config.toml
activation = "squared_relu"
norm = "rmsnorm"
rope_base = 53800.0
init_out_by_depth = true
beta2 = 0.95
decay_fraction = 0.904
Each number is 128 + 24 x the weight over its row's rms, rounded and kept within 0 to 255. Layers, rows and columns count from 0. Numbers have three digits each. The size before them is the row's rms in percent of the matrix's.

# layer 2 MLP up, 640x160, rms 0.0649, rows 255-421, columns 0-39
104:141145115137099179159152137132105112120157119188131099095140159150105119134131144163148097107136128131112127125162163090
103:117138116145134140154163164121112125089123149115163120147078128106134127135121127165147084114152124183143133126133108164
093:139138153139081113187117147080115088156138134108137138150176098117107126136161123107156104104141143105115125129135099109
105:117139122165086105127127151124111089108156094142160146193146128129113090123121102103131127108081151116120136142113155122
093:093133113130155136132139146082160155062146134142138131096124113136159153147104127099101155144094115103090156129146160132
095:120150121158125105128102154096150106128126180137115052134093161081124121108120151124192114124121107170108162104120132152
109:151156121140124104139148118129094091134168099124126109109138116118127114107089161079104109129082133119106158124134144123
098:154180135080122149145126150111136064111101175174147116170139135147093148091134122113139116095133131110100123076105123151
104:119134133153120114131123145069147120128156109139170136116094094113071158104137137121159152095126085152117163165163112135
107:118151120098135135145140138113136116146130095144135127156104140121135167144128159140139124141118104091133133151117123111
107:130121090119177128158148126124097132139108114113175147119100113138123123140125078100111118102113119096128168110180137117
098:145142141105149141135178124105129097140137138123140150124110119148092117109136115153112100113067094105129140154173134138
099:095122137114164143153138133126127137089154116160108122131074130162152143141225169147130142109112121102094102144125112141
104:150128120111145142133152123155126103117117121161112106118125109119106149153182091134164134098140135161146126120140142144
114:168146076143109097151127124100101120140136176155147137126128140105109116115144122108172107108166104112125156122122096101
102:095128123155154180136125117122149145122126139111134085114070138098174126051132148161147115160135144132122143133124096099
105:082156120098089179160105114136119109122133147154086094118140103113112131132129110142135108104123134097158141172128126103
092:157130116123161165129121148144125127139113100130156151129122126109126131079092128149131110111162143111136200111133127147
100:122127083164137119162129159086105136086136140133113134117077153123137150147126102142109114156117112089131168148129153157
100:139131111153104163129175141077088089112131153151139104138139129165161128145128122137152136127067105153152155141146145127
093:149139130154133169114178099151123141087120158131126064128091098123102136114107134128114114123118163133126140108160113127
099:101152153143164156152147146111128113091109112113133111134116137116096167132117145128120150164146162159111205079164154105
089:080165145128120173116051111136152139135157109142156111116138109116156152048113142148158147120163110135134131160146109093
106:101142121172116119147153149132091115143111093145134105154145175094113142147180110124137159116147117136132164157154077073
099:106131104171119149137120137134113112084096118115140167100089123085121101108132116144117126113173173088117113145149139149
111:101103118144121099153122149123088115126132132138110128119126103124104145121131137185169153121112153144110123171151080115
100:143150130146102116140133115114099094081132084135153073136084104140154101147161156165150136136146114156135159101142148156
105:169149108108132110182108138153108132159133087156150118071125102104147144118135159150111147110151161135153136104118121126
099:105123132123112116120154151093123119138167103148119129131100145130146158094172168166159122136136138110154136126132147126
107:174137095170143121139148120117131119144133160112133147137095123109113138153149163127149116116141148073136150141159118169
091:129136140134102146165145153118102116132174130175119129167113122104127157097118126142100148159118096164120151108091121121
098:126113113137105144131095087061120106149124125143127095110120129078133116090165153136188113126162149140137168161161146105
103:151135087147133130138156151098123122086156107141105135130130147132075135130172135151117173129151098136136167112133159133
099:119149115122112171145143156136120105065140150143152111108122139117114121147130176148129138078149180108144143100147123115
104:151157157192102174139145156105068081090086169117173113145138121134150116143144135138144116100100169146124141142124128121
091:131158144123150166149135093091154120114121135139115078136151135163126152128119163135120124097143129146134154100134138137
085:129144121114148188122151099115140119091139166142144116115126155102134128063139143087150077118130141134096114110109100107
095:148157123145101155134118166119065101033115127135152087124126134162144144161136107109124119132113134118118141149113129090
097:144140135137130156157124127114124111121135118140114130113087120118080099139133152158128137153138072142113166116108136096
100:167158160145152157157143135138121125092160129155094120114149140112100089099124120127122126100157133101110115136125101112
092:146154127085112096126122114142116112121106160113175145089081107118182092117107142131104046142137125093107147093140147158
100:135126141161117133121114177133119130103168134137156136117115124122082105121150167164151099142109094114128177128140110129
092:139186147163101129150145112146110116128135135162130132148120103103101089126151175147134121125096144182151121158174129113
113:144155137127155112146147157088126116147120126126166151138136115139098107080129092136129124110095108061097139139135133140
102:099128124155123142147177158103123117138135094163119062122134088098116115132080110101126126113093104108123103137165090137
105:125119103148147130148111159179125090116132103171109121080161130099099095126126138125190115095146151142159121149132098081
101:118117112126100128137114136150105077116147146131107098154053117127081149087175082143151125142121109171104114143152108143
116:142126092140142141128149105131136109106151128144130134121114115074108133123136099149125088117141116119131150133152098133
094:130166123135138164147103102138134095141093111128170132162120086072155142093153074128160120155141168133186144087135131165
105:106136095149098115124129129135110123135104158161117105104087118101131134101149123163148104122148142157138138164142146083
094:128132108139128145130193137124117135134103111101147146090114098104084124055116131152128105089098144096134139098138152096
100:138158164144133146136164157107115151116086150156092135115117173107131116107139177137127107146184126157122134158118185140
091:116130152103174103112134136090141098126152125113132147110112162107112137111127137107097152097102106107126119098122124126
098:108108069155123146140108122140106057143124150118152118150110096092129094114121123140141133123110142091122122113133177145
102:137142128138142147135178144111131112142190145156107147095117114108135094099136139143138134102147093127134171126112145132
097:114138121129123123134174122105105103112137133137166094095129097100134097125124144164167120099082102088148119156172103055
096:099140119109136135151149129106091116151075154132107149129088176133155107136113161112127076139117111132102138147157125149
110:131153134141183133134126149153120108105135089168134161144119154115128135147167114132119111136156130099159124084150152155
108:100154131101180105151118145125123127100110114136090067148124144131127148129152146169128148157106152074130105126159116122
104:113124139143162089123123128103122118103159157125157136137110152136123151117170132151128133090087141135141116151148116099
090:158134116168103183147123115115122148089123135117133122158150091121132150098107183163142133119141112135119115146115142108
111:120145105112132122149138154125081132115115146138129127163123118105108114140130175168132099112144142101128156129117138116
092:103128113142165089178066139139108099157120098116157116159079163135143118152124133135156107106146157097126121121163097146
102:111156094121119147136133132085126101143107124159116112134165074101138113104127154107157102145161118139090123175116119118
106:118138103107153112141077134164126102081075124145087130099143133085162146125179094151180114167125122110148122089153114124
099:126168179137088124149109163121104130119123159106177121148122146123095124153179140137133159149078146101132144081137151141
091:130125079116101114131106143162152140104132114121154143115097116090137161099097143091152109146178151158140137142126097113
091:142136123153082140155150137129151130115145164140132098144102115110106154139161154111118145157106129093105116138148083104
096:132164119152102103153166121133134125108155104132133158153124142124103089126134100156150135150136109105128149133174131129
100:097175150078100105147167144112128109132088119118160146099168138088139126099116160095123145140132129109145124155108141124
119:129146127120132141135112162118106108144130117191086101120144103089097129117112113115120123140124115153120130170116078075
103:133152157130121091127161111175136134130135138098174132163124117104169124107128117124115149141129100109141132150116142103
104:114151102114117142124145125138127127112125102156141124112135101069132104131134115086121110149110156119104119117125103115
102:152157132142163077160186126141137141155119076114091141096132091094142158111128137138114125105119110082120127136122151090
102:075178120121116102127121105136148134128122127125218134114158156114100117136163137132126119096115128054156163101163118127
104:103220142139088111142128156093112124106113110161120138117131114135138133164116120141116122127121157164150146127130111120
101:136122119186113130142132112124110099113208187146108115097124095163082131156151140140154126093168140143118135146138085113
097:130139174128114147185141158102105125104113158095139112082099169117091137113157124127144108154096151115155138179159146151
094:143143119165124119134156127111133118121099173115174112133147096098143098147104152088126132147137098133117153144127134176
093:099150152111133143129157109155149110106106152134150160134103110136174121088136137113123118163086155066090111136135145140
100:184151148138084136143138152110127124109142160150145122121118150128095082099101130105178097159113108123154147132107130142
086:085130083138128200143155132080137122126090089101194148117117128136115104119110152130170088136105178145144115121134119108
080:192133146157145093125104111189141135118161113128124157113094145159105144125117142128127109138141140120117164155148146118
106:134184148096130140144143151115089079110093114131111107137108130042104110124129153132173162082144123136175147109117101110
089:100157110169185173105145090084093118075145127144118132164119130143119154085155134124117141108153148165122157135147123142
098:099128126150122130111147120101123126070143138097182133129161100117156112115145167167146103134147105145114133144139097104
102:185127124111099106141097151149128118129149137170132091113162171103150135111175143187134132143157144141129162121137080123
097:140109110160113122157131127113120116116124121130167151113145105109125122121124161105121094094112058125122167120152151124
083:099149115120116148114082119137126109121101111130140137140113068124100131141124137151113160129154136160170118151154159138
102:151117094115122146132126098103091118110116115123189122169107102086142144128125162119157092133108141124159133103101112081
089:155184122140146159146151137107147133127089162115112119099120150140118095149088112107161107144126183130155137145136098118
092:127149192159120151144137153126093120073154135136141090122110127143171157100108146096118135113137124127139168159123146127
096:170123126113117145132207144160104107128112119119149132122140110144116122098170136124110111127136123142125132111125111112
108:135110140146149111147154141143100107100113129124117141104155087088079115162155151186135112087142100124143156100136081099
093:133114105150171124126190110144153135159103087176112127158109096112144135119127124133121147111133188126181154094145116095
089:104158057164155140154137108147169148127121149139126107132139175114128148115169135135100128129127120125183146117149120147
094:149198145131055136151111115096112098087126156132146116141128105126117114109119128125111125065106155116092140113138144178
093:107157110137141152153124129092123109067132163137124123141130127145112118118141150114123056109143086133128117102154118174
092:156143169133153144164123144118163116052127105129107132133120132158116196125160143120141138122135131130170148108202150119
100:144131082115132172137142125113114130138115195114132056130130115096127084083178123157151145098125107090099117095127111128
117:127143122102129135128160136132076086142169136170153089135161110105167121124160142119119119103121126125173134124141102115
105:129143125132117189112118136121117095099088117146099112126088159087153137135131146146127127133139145131156140072131151135
104:113123092132153143154141156110125135137116136135142162196150132115096139100139144105126082146102067148109166152134138098
095:113141088144152152124139101088116150090101162116131113135146103082090155092140139107116134143122099131103151173109149129
106:152142151153131165123153130130094110097124129160119108157114159135122125129161105106136103075141149130134176122119145109
108:156134112132105136157106131122117137130158144143130140130161145132126137140158165143145063122135110144116154160167167105
099:093150089137150172161130109138160126139158122139129148095127152140136088126167098149146095102144099109150171130139116129
113:139136116175158132159135157128128107135156096104132118083109141133097138128161084158142132105106186101184161140157111112
114:121140132134094162128158094127108093082135140167105118116120102101106101129126159129137136094086081123149153119145152106
111:111136128119165122131114122167139113130152125136179094110147143136083181103153148172124101127109125116137107072166108120
114:131153139167149104162153141137121126103163152123143128113127105092090147150170136132103158141149140099152168103162125092
109:097150141128146144134158133172109112087104100127136118110134107133134131096177142108132096122103089134130157138135114121
096:141152163116073178120108134072143132129133136135139100144111115130122166112163166152114125096165114147134148136170137119
106:109131141133126091140162147150137114129149145137139141139098163137121126114116142153091132150113111113114132101131102089
100:113144131128104164150136148121091118121132156134125068111121188130138156144125128129124115122161108116125152135123130152
094:139124165153139128148107114079142135108162121103105149130119140125146119106136141123145161164133107156171153118114120134
105:088148153139108117129132150116113093113089101138131074091139138143118133134171106117165159115124118092177118114128127108
109:076157139117131120133147103128168114127114116162137107130138135104088088079195125112149153151122119145112152076138069123
102:128165139147108133179123166143128114122136086119135132073101153119138119106142086175184158127128161118164145101124102126
099:119132123168116141122144116069134134108103121132136139085114101124133125108132139111193099123123138140157188121158123145
085:107185137186189147149144108186163145144122155165117137109147099107142127129125109148098120106138139086152110164163136118
110:134144100129167146146114138074113149084136118119133124112115142094123160158135112151136078139111144118133175120160127118
093:108123077138136161143120120111087136115142132115138087116111099128105125075121129130162135102122093163135171090122135075
103:174107124163166115137093133121148144100160089126163119136143175151123097111175165154156103112172108107111135171104089100
095:121159134136107147155077134168135112119128146174159144123118102162112130175156090125185128092115099120155125102109098119
103:132162092105087151152174128127104113163111189102132065135153123138161114138111112133116083107111091157124151112168141161
105:128160114103107146151153140141135128093084134144094106126097141074132145110118136135127126131151101169138160144128105104
092:149174125156140117180161109121167126104169128098168142111106136106123172134113163121116115133130116096154103118136099117
111:136164085114125127139110116136138098101112085126112091128094106089076092114145141081161137107105157120099154133161104127
095:139141116094147146168116113087136065128126102113142128142132121172123155124098101158088122170142108140137128153140089171
098:105112148145094155125142126133122097095126139157113134134087186150128119157146125168090135116118126118129155127152133099
111:098153142110168139137136114104144105138087129146089098077132105131133138110165142180172129133137105130141158108115131145
100:129149090120122102154124123124066103150098106127114147090153129105118163157145109115205113090116129106166155105144075123
091:139131109140145138163141151115154129104154111117148104058136124123127099130128084100136103122103111104110164147120147156
086:141138118125133133144132136110137101081120125148142101144112108126172130114121110142126108065110088158138109145151120156
092:142118095125146162149149092157157113154107107108161084131079110113135165140124131109117131095129134142120152117140105078
103:146144125168147128127147109129135118110145084119172127150117139130151086142119146138107091178122117125126139111126133155
098:083166124146108169124113145128115102121131129159120132113143130140149088119146123129176131092110154132120127166105070122
101:153127120142150121148180129135130117141110121166120138106103167106178123105118138146205092149121143139121142129124094109
102:112115119139152128156144136107117127137130130148123109155143138124107093136159132172137061123122107132100194139155083140
108:123136144093165128153134127107127097137082131170147104144110084123162105081113086172122131139146080149171144168127092146
097:112166171123122113128127118092148146084160124113147152113131107132163139133131121121113159125131124123157116132132142154
094:094130119111137152135099153130144107110142108141126121138111119101131117085145112171115122134118110164127122143137125125
089:100153120119138105129096138168150136106142142123168104127162116127119095157102150129124136095114122128130133130080108126
089:161090135120151137109153138111149134114155159151130165124122121120089088085120142143108109156146131110063145146105147087
098:113159122187160152141099144139102119123126158107131108093131088132112163125132109095134119091131088150147167196138128113
089:107143162109104132130143121127132123134145168152156132098097106152109134094099150115162101160116096110103129110118138157
098:135106155148150145135168160087124112087132135150110115122147151131127168129133123150112124173154138117139142143141121113
092:196133115161154115134157112148144151121133150114135147161117139124143151124151140098083127132141138107133131119148139137
089:122158168127139123131148122159122115103115077126119131137144126162109161111125146131142134155086159167117157132161102196
118:132137097128156137152118130115124124112116096142150134118108126088106143139106128142148115092137122119179130106181158136
085:108136100158140159169140098131139127140139120140126169137133095134091143072164156144142103151178075130111170141157081115
093:117163131123141155102123119142140138081134086086117098105123105132116105091137162141173076165134138101134148114103121106
100:114134145171120115127123156139102100136163156131129132094141125120172091101169131111127102095120119136160138165094141078
094:141125140176144126148143097162131144119165129157177127140122138147094149076162126190138125151164129122128122120138124123
100:130147132088136121125117131115154122107135117115145119099086154127141087136129136130131092092106140117109156152132136147
090:081165145103118170167125095097106100123119174117134123123082121154160131104103147128117127135116127110099125107155133136
096:115149116160160127147134177125104127115150108149127156123138175044154156110130143141127138131136099092178156131149122065
107:123152128115184119131141149132104094128075143159158119129104177108133148137137115124159096094147144120167145096132116135
095:110133093144152174137100106121142117107131140136091130128096156127125141135148102156131115157102118103115119081129179101
113:083164115131120110131130155121128147114106155130147155125121114061097154082147139122136140137131139145169126140115120129
103:147143099141140101125125138172154110117151082156134151109119160113106122101136116123094139113125149122166131110167114144
102:140158116134152165120116133113143109123152131133131100094165171079138116143169140097129141169147131089107157122145103129
117:132125130167146121159148160133131110122132111174143101130112138134113110089141135131143142145174141128154128118168166059
100:115171132163102090145179142114102122127143075142144142149128129106113121140136146098123113136154163135154097187171134133
104:151163147144127117136136127155133104102107148135115155153115133121119136134133129112141099139160178115110119129114093191
100:141114149128119133143099133087113090119149085140163102150065185140129120110129100139084149141082121135150124150162118126
# layer 2 MLP down (transposed), 640x160, rms 0.0759, rows 255-421, columns 0-39
102:159098123103085126155134108145125127125101119141103109146152099129133135106146125081163108136122104147102116103093093174
105:151132145101109151120154140093135155120149092130127159143129137112068151147127130056114145088116152106085181127137160136
095:118108124101154131084139097137154149131123118185087118127125124123111117122112151135143140136164094131132128129119131154
105:131127129128157132090145128130111111115168150121127110081146161119128147166114129164136121109165116143117126125141109117
099:152123088175143105124109130121146129127163127164095148127100133129107113153125144150074114164137129121102132111143091127
089:143125131177091151163151125086118088159140109114104130098133089163120118130142160108139136102134123151060112136087096114
108:132150152120120146138082140128082114143058080119104129121100137162127175147126140131124102088165152130129135130119100117
100:089099124142133120111143118091135131082105139173123131139135122141099130141144162159146161077113107124107126114118101113
106:165162124153125110121133160133113132122145122134140070174125102115107103153122146128137084142157148134139172126075148123
103:147134098107134082099112133131131166094102177102093149134138130128152154102149139098114110113110113103125103097149141094
105:163152161121138122147124095131160127179164107144114166160160123111143105130118125153096118127138131111123116090135059134
098:152121133147096100139125147101127088076102150132115118136113131089143109105099156101116106125141121139107114098161076091
101:138094107137123140138135132144161162117193145132100100131114138144124140166131159116131193123149086114138123136182100157
106:098107111139172123132120138148120148165111107115129157146132150110155141155170138106159094128154168147134135131131123111
114:145106111163148130141150118100190146138133139187116156129121128096112156175162104129185130094158140130121114142143121117
102:122153114160125105147102128175131081108132121101094128144120128134117096171119080121144142161109136165091127180118129130
101:155113129172117128116126138140106150103104163109161076152128132112124097148147146151139108092141116115169144120093132133
093:111113123118134156126119156080124130137135109161139142130090093110141157161139097100146115115122124137110137153079113079
101:115105113124156137102136093138167160085156135078072137133162113119098142175113142101080122125148146101120108118149137153
101:138147132151130127105109116165154152160128152076142120134147108102098132138133157135124179101168108118096119052138113107
096:151114109148107124128139149100122109158135176064144116155138145121110166124136110084116153131082159144091112140136134135
101:152090130152114123117120105125132134063156072161129112132132100153160128128082102106147107138082129117083139127133116135
089:145106103143162116115105162141130092151160157123131153143110125105110126187118122118132156137145111136117137139142137135
106:160159144097102122115136105117153149120129130163066097126159116158161150103117155141085106119161105153081111112088129130
102:150112154136135143135155147155113127124129107122137105159159167153103188120161187106148120125126127112128166113142176156
112:153127150127138105124134156122132152083112122097100081166142090135140153111175114123119101104137107101146141117155145133
097:103141139156068177117095144112107129082124128079145141148123156120106076128147107099121123108142127105148164125074151143
103:168116128155131172160148090101146149149084079136145128107133097146095087151120119110114127159119117141125111109126127162
105:096151094144117126122149111169147134168175143083137142121143135114144123131131128147136105107100077080093115118144042141
111:153131124086106136124087105096114103160129158134139157095142166148109125115170168105163130115191100125114138160120142108
092:184096099110124124085168112112136157142094128125143138127104126135155147118117145138158087127147129110119166121112098105
095:077155168116127145141129146105099143157159131104148125131118133112166124118131140156118165133106104117109173137097119145
105:113144131180112120162154118150082130107107114146142165119110140168139146116144055132138098153151132165103139117127115117
098:118118123097133107117135118134099106128108118073126152139119128133148093176179076169171140131137095101145096187147104088
101:139103134088123124100117148135081092154137136152098108166164123135110127169130162140114113114154108116125153146150146116
093:106105140124147102105110135130117173134141129123130094149133171090120124199177122089129145143100102123104159103132121104
091:081135115122150106135123101173116106167155128132128194077061099112125162173136126130160124108123150116111112130143111152
097:125115120158166099115098122153139137167141134094118177155131114114108126184125142131110130139127096101083118163115127162
092:133110130136129126149160174103106098105109127078108117145138187164141090176168173157130088094127115154133135152108105080
100:156128097125147105115174075137152157148171139143099133112109112136084142128108097134139104106121122124117190113118133126
090:132138156141094131112119168132135105107146118169105137141115134135148159127135109149151143082141122150150137152124105090
101:076136099119098115131065119116118105122135125079076122186119135117153158126127104125151113166116125121116131131073091093
092:131107154113122118105133107099151145161114144122078156140093125093135162086117120133143128124131103086161130144129135103
103:137128136128103153114154139093094104184139096118120158126132111150126096107129121133158121115144151120120132131123105123
107:088122123111142124097116161119151142116176095153111105114098107112136120095144148148157127128151142108122119126136092141
105:136136134137109144148161136134103143154100080121139148141119090117156117114149139141137140110126146142148155098109115136
103:177128131108119104162149135101130112119110127104143164088119129118154105163117135131148139162139141096119151124115127093
112:103126115176187129115116148131108144161119151116144124158108164125141126123144065069165115123124152089127140110132104121
094:132121129159116087140104157099118085099121157126137118108108107144087110090165139120146132101095137080122160145145117078
099:165151168107110151126158133116141128141128155126127136139116132137155137152144144125103166129131168149097054135097101181
091:093127132099095135132096127144118094145130118124132133129129158089131101102119133139116159089116095092106128127137100125
099:124067121132132166098102078141139126128149096137137116160160121135120128139116127140161106127075102128101120127113141117
093:104123149144136110123156130154128144189091115094122151137171125128135101154122121127145128108119120143171098141112101124
098:134130145153127109107152132153165155075149135156063156126114117124094124113132064158129104125128098087131105152147107138
103:097099170107098133133134092128133081112103128124102117134075120127123132099122149140103147053105096162097115142155137140
098:112120135111126133088126140105147135089132139141114142135085135090138107159119123118143126168146138084113099103146161128
088:142131112109149140165127142114080086149148127144117124132130142155120075107142130138109085107135123126106104089131095153
111:125106131136145144113113094114139104097185088137089089129180115161125171142123085104153101115122130090086140116107160132
108:127148125137128092097119124120084100087073160111118098093098179119120146148123132125126110153144141171186133129161151095
104:165150168109141153136157151130116144132111111118142106148122154108119135111131145165130118157101164184154156092093100129
091:101110126098116103112120139138110120171124120124120077138125146099110102103163098129139124156165140111166156109151136128
106:107142149158153106112160118094107114132116146165096142133104085145129136111184147157125150087126154144161106134113141131
095:149134158114110119134143135113118119123102142144116135112152113102118122088101138136113134075140102145112135098109168133
101:131139102139143116154109158148150134112136109110162132181131126140135150133179110154086113134163143126116113134125136108
105:110137131113122167121153098118135094120145133122080095111069089125182132146106161164122126151144153102099133197111141173
101:102127095148143136127176117109144140115101136106100132122162129115126137141092053136113108082133133160144172130083102107
089:135147165149148133150130129145130100123107101146143072160099147146129118099090142121141133138123165086107129079130098136
095:114089121089127133121141154122126107128111117123126096140129137120172147128116096092100165148151119125128098118109121171
096:096142120150114137103112095131144149125144100114138100128095150098146142100095118174125111151157130150140136145147137137
097:162099139123122122101098117085153160096103084170135102152118078164124184124132097154134110145173097122107133139135115178
116:144129129142122102124159140172175131098113141116116152099126123136180113124148134103091134114157154117121114064086122150
103:136118138140157166112118123110114101114153116125145102111130126142130133124143157175130188084126152150155135134125159103
104:132133104201174119151148143167169124141142131111130131132152127126108127131185112121124165156139088056142116149117097105
103:109103103140160158098141107156147137088101151125100115127065154084096090101131164118143116148139120148145128155139124120
101:117121128117109164129112062131131102133131134119115148106154132131157155098120130150087115087175151119134137119107135124
109:153095110133171132119163107137151144136165116151146125119099137146152121120171149124164057115121106135108150108102089152
101:157178180121120121119109117104086106142092119128110098067130146104156173119116158120117123091122126134111137133123091113
094:075115095155138120109076115101145153181132166165073102151129131106099115134116150149132107190140085161097126153152131107
093:168155127091127122089114095124122082115113121132123128119082151124119111147144096112158138114181149131143107141077156163
093:118147100144088135145117109118164098151115104125120159173130119136080100117152087163101105090167132158120108118164103131
103:144128143158142138143116090179135097093126136141156122112143119182152105145107141124126138095158126116158149125119136144
088:114165134121115102127100133112112134160119116135135172157102141137090142130109105123146133094130146132124144174124108084
082:118082155143144145129123122140093083135095103159145120122125149112159115149127112114175140111108140091131105149075140144
107:166113126134135104140107139123139139139118158158091085098085126140086101138122171194135114154156101136113133161166123112
091:102095126133091057124078149153106151178110101123121066121139142092110089155138123138138134168134138107119162167105117130
097:141160122137124084126101103133152113118123148128143098089116130161142120097174138128117086118151129140159130095074147119
099:154149126123137126153107091116183119139144135128149113104142133140188124158092112092147117120092111146118104112128098127
099:136130164135097161149130159139136107070112149153116089107129184141137130157148162116125129123141132119084098156104127097
088:139128113136156101139129127131138100147097148135085126144155136123144095130142125096153098101134122093087155101106144112
101:126122157158116136109101161119083119135150124106174151127129136115086111102138098129144164129091183115180104170141128108
091:085138097116124124149152088146119087129176157140124078128120131114128125186187121129112161115098099120114127124201137124
094:134096080151152091131106117111099122092127118115120153171071136105103129147133109165163103159150156103154140117163143099
093:126155151142124149098111116125141105129152141134110132147080133119081090133108087119159125085141168134069145089113147134
109:099129154123137092123134142136118128153104038113161154156147129089111094107141152116133148154117145121102151115115132114
096:110107118138157112105129132176167153190122096116114124158099145113144112107111113112130156116112111114089143119152112124
096:133124135164121121137094137133114128111120081158099132092141153138126122115110173127140131089129156156151138147115154153
094:124157098154149117120158123085101097108113096133113091089120094131146111168136156136151078099128090150138117134076152124
095:096147109094130114098126127178160164130149141131102146107126128109120128150165165114155143138140121115124146110145117117
095:104087096131139139099142110169109142149176142152146122122122119062107154161121160125132123080113136114104143092174128149
099:110153155155146162113152097065112125122134139096119149113157109135122146120125142137179124145108140150108144127135108138
111:149132121207153145133120137142161142137086190121099130151100080171143122141157098158182132171141152094131157151113128105
104:119113116134123129128131170137141129172138094052119122104135158120178169118106092135113176141118130110122124131130117123
099:115133128083121117111090142138127134115145150136132103111139126176052110132064106108124117124160113125095162136135117154
095:135123151090141124123146124176115129124124101105097138106120147138074141084157131108128174157104143081136092119142161099
101:166147104124123131133136137114078069145146095126193114122117144088092148127118148167103123114129136155148130110135125133
103:160124136130102103135173113107120124127124122119134127149154115114100147113139125088146130172132115117164114136118108147
099:127102137121134120110115125110133149138150083172100106117106114131131149152113132145145169121139163128117130153099105139
111:138105127133108140124118108158118162148146154122116103124083087142139120130160124133147122134087121140147133132125137090
122:088156103144153155113117144133138162154165158070099130121098091144155177141117117124111097181136093111108072150108145173
104:097136151135150108141127104121132084150097136142142106122120145186121133164115141148152131146168158164149142130115107153
111:074089150128121100098114146127121160112146117129125131136147169105082119152161153127135089111155137064171134094099137130
104:137139151112102153127113149119097106093131125104085106136142150121142132115178141085150163122141127116131121100128141133
095:101107093150158100134118102137142171140143104113106114158181144143158141085159119128141097139086115096110137133162138143
105:107122097135156139115119129111148116143120110147137144066121099172147120172186117103155145154158161116132149118152125092
103:137126145149102160113085108132111130121165136128084105128132085123146110166132154151145140112149130164157158174137105123
097:104142114120120141113135116147115118159115117162068128158133149140141113109137133113137126122172141124137123126137137074
100:151162141121112136119111146107091071102097113155104087138120097113167139168167124137113086154138156154127159176133146150
109:139094133144146138180113150124110102165112104139128122174126088140128111161126130145180124123127165121110184102185077134
099:099081091109126162091135115157102123077102170121126121130156100127142096152130138126141155129133103125148126127125120167
098:118117143145135127119087146128115130176147157117155139100121139121174152137116108148097145169116132117120155110145114142
088:162109079121139081082142086132178110147142167125101114112106149131075123126118137126083105080166156146138126143109131111
109:122095127109099152146151138216130145158143135153127083086178131117119100132130124105117112072148164112120137087117107138
095:177050118123152111125087121152158154134080116162109076127129141119169143117126117121153145157121147105136119075057128134
102:107108157153130133147136085134134117126122174120127110114134194111136176064128167117107132144145146163131142155095126175
096:148102118115108148135133120112152101102141118114101114127141102118151133135115113121141130109125095159140124135130118167
105:123130113140098112102084128148159146126106084157108106148129157106119166160144127131150125129123136198193189127151123092
108:153116115145143094101130117163136136134149149159115132159153149140136128172171135140135125145075097151135096105124142171
095:156125100155139120111130128101116118137074112107118160127091118112160094158154141160089127143148141136123111123092123141
112:126102156148137135100142148097088130100158107145102118119101125088099137160133128170142127150159131101133129124126128093
096:142137122120088107124095171143132163097137165154091099127108147052154125138169170114135115096127141133138133110125154083
098:130157108161166081136113142130135109094150169092163128162106108184128095144102112126149132076145101112135118131121102118
105:187094161130128142109124161105135122136131082124108062143112120173097130097161151127151163125111071158146163150125135132
101:120136152083117095102148128108116120132170158149119151108127103159103135127165104156102126140159120110129136115168105105
091:147091147166177129164100127102099112120098121114102112112124112110134093169152103173080108132073112151102151135128122118
088:108137109135137118163122118158138097114111111131112186116155125067106083122109136104101139154110158130107131087131103131
096:130089140156136170133146103120108147152152183089131113134131166145082147141119108126114096105124155118105148126135130098
106:107114158099155157102181098118130158120147133106120138162145149183100109117135135112133158078106120084152131132105139155
095:131108092106111155162138147124104077081131114141095099139124115116088119165104138111122126123181122180153115106154144098
098:129159146182130097135095094141108125127136127167154109120134111139129153131126165166132108146148142124164093155126118129
104:124110157130135144102110132123144132089143142150089156145164160117076120097126104148111095144130160092094100122124112083
109:126132144094090149108151148091096163129141137143177105136193160097133101125109156063149120089136150087125132131122165119
103:130160125120129138085105139141138133111143104154128105096104110139171122140128111091130059161131144124110172187124166148
093:144087107151133133134150143111154128138123171113109138103100129082092079158120153161132144173087127131147132075140111144
091:148158151110129139115127120111087088088130138148078136099055139149121154093176113157144091093107139136142149122131090128
093:142139136121135128122146125137114142161069105122109148107141148103132159099112115129125101128138166082105160111141094093
099:127098131139101082125112152144130141147161134154118138108119157119119147125126081148115122128163110148139130142125109123
086:171133127145166111137138163105107138110133129127109110116153169121157051114157136142156133084180135125113148101127103144
100:137151124129110123124139111110125112138096166104161139160149104108151112073089111147127128087134149109144112101067162086
093:084134082128133156112157092094147137140105105100109137117178102105153130150136137126101164128090129107144167096112118141
089:103105096118124168117142159147147111122120094136162106134117102099103105144112129106149125114125153150099109128088126147
115:159108111143112141102122146109100092152127155126114180135160138126156173156161157139127088159120156135114131128142095090
089:121089106150121154080102096153093147152079084139100148120136123161117116169094143176119148167119124066132131112148106144
096:155127152091108142147152160109120111106144129139109094131116116120134132085149104187130120096134127124147175115150121108
102:144147164136131127123139105128135133095089121142116111134077151119143162114114125137129102093162139103115166112163136150
095:139111133162146153147134113091086126154129133113108137170147121129131152119136145126120146147147144132141145108120128099
100:187135126161183152148083132085110123128101120124113117113102135103090149140168119154138112161080151135088115150144123091
090:112116128154142081114085183054130153147145116170106174124161140100150132158132093157146110089129091126142129156113100122
099:131170173077129125123124144116131117057126108121150144124091135137112116122125113120120077140141124123151075123177133138
109:142154189116083132142136147086115094112094130165120100055129156165115196117112153150106108135143156120124126164096145123
099:156118155146141132118127130116155133124126113147098117104136134129171138150105088155119090118083153160107114129151155152
116:110086104149122133146100118157125150124145140129133138139155191109086114065139120150144120112104110109144108101097147099
104:122140116125119126103128131163098092128116099134142156104055144148141110168096127114125139123098139172151103125111134106
102:139123135130135105163130135127087060135089127147146131127143105130093116133166121196169110141073168093109153187125170111
111:163158127109133119140156165119113107113136124155130169131151121151134115155125101136135148109137106123140140129177121112
102:103106114152120138132120115130169143115128125151150151169179154110069093113157148113162159128142122086087147106159131121
102:159093085162171109120123120151099101097168176118124103162127136100136108137130091117079126129142173125132128093149088150
103:137100138129106155125133128114120129115078102112136118140146135084107157104132146103143106136115120126150128148119158106